Weights of a small GPT-style language model, trained from scratch on English Wikipedia: biases.
Each number is 200 + 40 x the weight over its row's rms, rounded and kept within 0 to 999. Layers, rows and columns count from 0. The size before them is the row's rms in percent of the matrix's.

# layer 7 MLP down, 192x960, rms 0.0695, rows 96-107, columns 720-839
097,228,184,157,192,180,154,164,213,191,232,227,217,196,161,192,186,169,174,206,217,222,108,204,119,221,163,236,156,154,185,134,187,187,242,233,257,185,169,215,204,130,106,223,185,130,177,160,235,234,224,188,151,198,202,189,142,150,174,327,216,230,177,174,135,190,181,239,235,195,187,216,220,188,174,211,240,169,198,227,207,156,349,115,206,178,254,213,154,161,173,179,235,197,217,169,263,180,272,216,197,259,163,203,249,206,170,253,204,213,205,176,221,136,144,186,174,222,248,162,172
102,139,211,194,193,188,299,247,173,227,153,224,172,181,239,196,214,283,187,180,231,178,192,203,158,144,199,249,196,213,240,237,210,253,248,230,232,238,208,245,238,152,253,251,223,245,195,207,180,174,190,237,243,249,208,239,209,164,176,205,152,229,221,151,207,190,212,205,207,179,265,189,204,247,197,184,196,149,271,214,247,236,295,157,248,244,208,267,207,248,141,168,191,136,185,159,223,188,215,188,229,200,288,190,131,207,237,151,197,157,248,192,223,214,244,232,190,195,184,227,231
106,211,226,198,186,144,170,213,209,197,177,253,164,143,101,150,230,117,256,131,284,198,204,209,145,103,245,244,230,178,201,321,183,184,248,173,193,202,208,117,210,177,269,203,193,205,208,247,243,137,262,114,217,159,160,104,256,156,166,165,264,219,185,210,135,141,250,149,221,206,196,207,197,218,158,187,170,274,127,221,234,220,179,146,250,225,159,229,237,235,180,199,221,195,157,231,286,145,199,211,215,176,183,136,238,180,152,199,199,208,157,201,188,219,187,143,219,227,170,246,201
099,123,98,154,201,209,140,176,199,186,102,176,161,245,133,137,217,191,225,212,216,183,268,229,193,204,267,182,203,257,239,249,171,162,234,175,165,169,201,209,205,176,265,274,226,185,230,199,161,199,172,177,142,244,205,300,197,214,233,140,186,236,201,221,164,244,214,70,213,198,221,248,205,199,241,205,216,127,172,201,169,219,182,219,262,210,153,221,243,178,279,192,206,175,161,186,157,165,217,184,193,214,194,279,206,201,134,220,117,174,187,260,118,206,257,152,192,165,224,265,134
091,174,157,206,197,170,215,169,154,200,176,234,199,139,213,197,198,236,282,151,253,153,205,164,111,188,144,159,193,234,190,182,213,133,204,204,288,190,192,227,261,226,243,220,257,189,184,193,234,194,230,272,239,268,232,177,250,214,203,197,167,224,181,155,158,226,184,221,184,211,186,182,191,237,222,202,246,215,301,187,260,287,165,236,218,245,202,239,240,181,151,160,158,188,199,219,154,221,151,195,183,263,101,232,256,252,195,246,205,240,222,180,172,236,278,204,208,177,176,253,236
106,199,173,279,199,226,244,236,230,198,247,216,261,270,238,168,178,214,220,228,142,237,229,182,211,209,104,247,164,249,214,261,203,233,209,241,179,225,241,191,228,205,208,200,222,181,162,193,330,213,160,166,119,274,198,165,210,236,212,276,160,119,239,216,169,211,229,253,167,266,240,204,154,223,110,214,177,227,123,228,213,162,162,253,247,217,221,166,166,265,198,231,145,211,178,155,178,202,120,163,146,128,200,181,262,325,216,191,173,167,239,179,243,177,256,200,145,199,198,191,204
101,198,214,181,194,278,191,205,154,204,161,262,268,181,231,226,188,128,222,175,163,159,209,212,233,176,175,182,214,210,207,245,184,210,154,185,221,223,109,139,162,148,220,240,209,137,201,218,171,205,182,280,291,173,151,131,179,221,211,280,225,196,227,196,140,263,194,191,179,149,225,175,173,181,243,202,179,209,232,200,223,224,206,177,172,243,169,149,159,171,184,201,200,180,211,163,245,167,168,198,214,169,161,166,228,209,209,184,178,258,141,164,189,129,199,124,170,224,155,221,204
099,132,91,221,200,265,225,250,175,190,269,156,257,221,249,232,169,200,170,182,246,199,279,190,251,133,167,129,223,202,238,239,164,216,205,141,223,226,310,197,228,203,238,144,195,149,196,243,164,178,239,127,172,283,204,237,166,173,180,158,216,195,198,195,222,299,161,119,222,115,125,143,217,200,207,210,169,189,193,218,170,128,256,221,183,203,140,272,199,196,231,193,145,223,258,208,209,231,171,248,147,243,215,254,194,228,283,219,209,215,183,192,154,157,242,208,190,239,198,214,218
094,135,144,186,188,153,205,203,123,234,212,254,180,264,177,201,195,190,207,184,178,237,235,242,178,331,249,265,226,229,193,172,255,161,203,274,177,202,292,226,217,237,178,216,209,205,221,240,163,163,158,258,189,228,275,206,150,240,226,147,202,215,169,159,274,250,291,221,211,154,203,143,220,231,236,203,281,166,233,203,187,221,189,200,237,194,176,183,203,286,142,228,193,156,208,207,213,222,232,223,199,249,169,228,204,217,247,187,242,193,204,182,202,214,221,253,134,197,219,220,235
095,192,155,195,223,193,230,301,204,187,188,190,238,204,128,247,207,227,248,218,200,271,221,196,293,277,140,168,209,256,212,129,185,173,215,196,164,185,186,210,231,244,252,196,287,183,178,241,150,212,147,233,207,179,189,224,177,192,165,235,172,231,145,189,193,157,278,258,259,141,252,177,139,229,188,206,188,231,288,238,159,215,165,241,305,197,168,217,241,226,271,258,181,224,230,192,208,271,96,188,218,178,188,209,244,239,204,216,241,144,138,240,196,158,290,267,90,221,238,188,150
091,244,157,191,195,230,204,250,142,186,134,207,171,258,233,206,224,129,199,207,178,213,234,206,224,157,281,149,187,277,234,139,210,172,240,208,240,199,278,177,232,218,152,122,148,177,168,173,198,150,178,241,213,146,203,186,184,101,232,152,187,118,205,241,240,276,246,222,173,208,235,198,240,195,192,204,166,162,146,148,147,228,222,239,147,284,245,169,229,190,167,193,269,206,129,223,266,246,164,261,200,212,201,153,232,195,235,222,167,174,233,232,244,193,113,200,159,195,169,241,236
103,189,203,204,200,173,202,188,199,183,164,216,129,237,165,268,195,202,165,186,231,146,218,171,177,255,200,209,219,207,172,216,168,268,82,193,206,252,222,207,193,185,153,186,217,216,205,228,146,212,291,157,163,191,196,173,192,221,219,180,229,151,168,180,246,132,161,166,303,281,183,220,175,187,222,195,206,242,212,210,169,151,197,232,194,205,218,205,168,218,167,210,176,209,225,287,231,257,230,182,194,134,195,250,184,188,186,197,196,230,163,175,167,188,149,215,174,244,153,223,189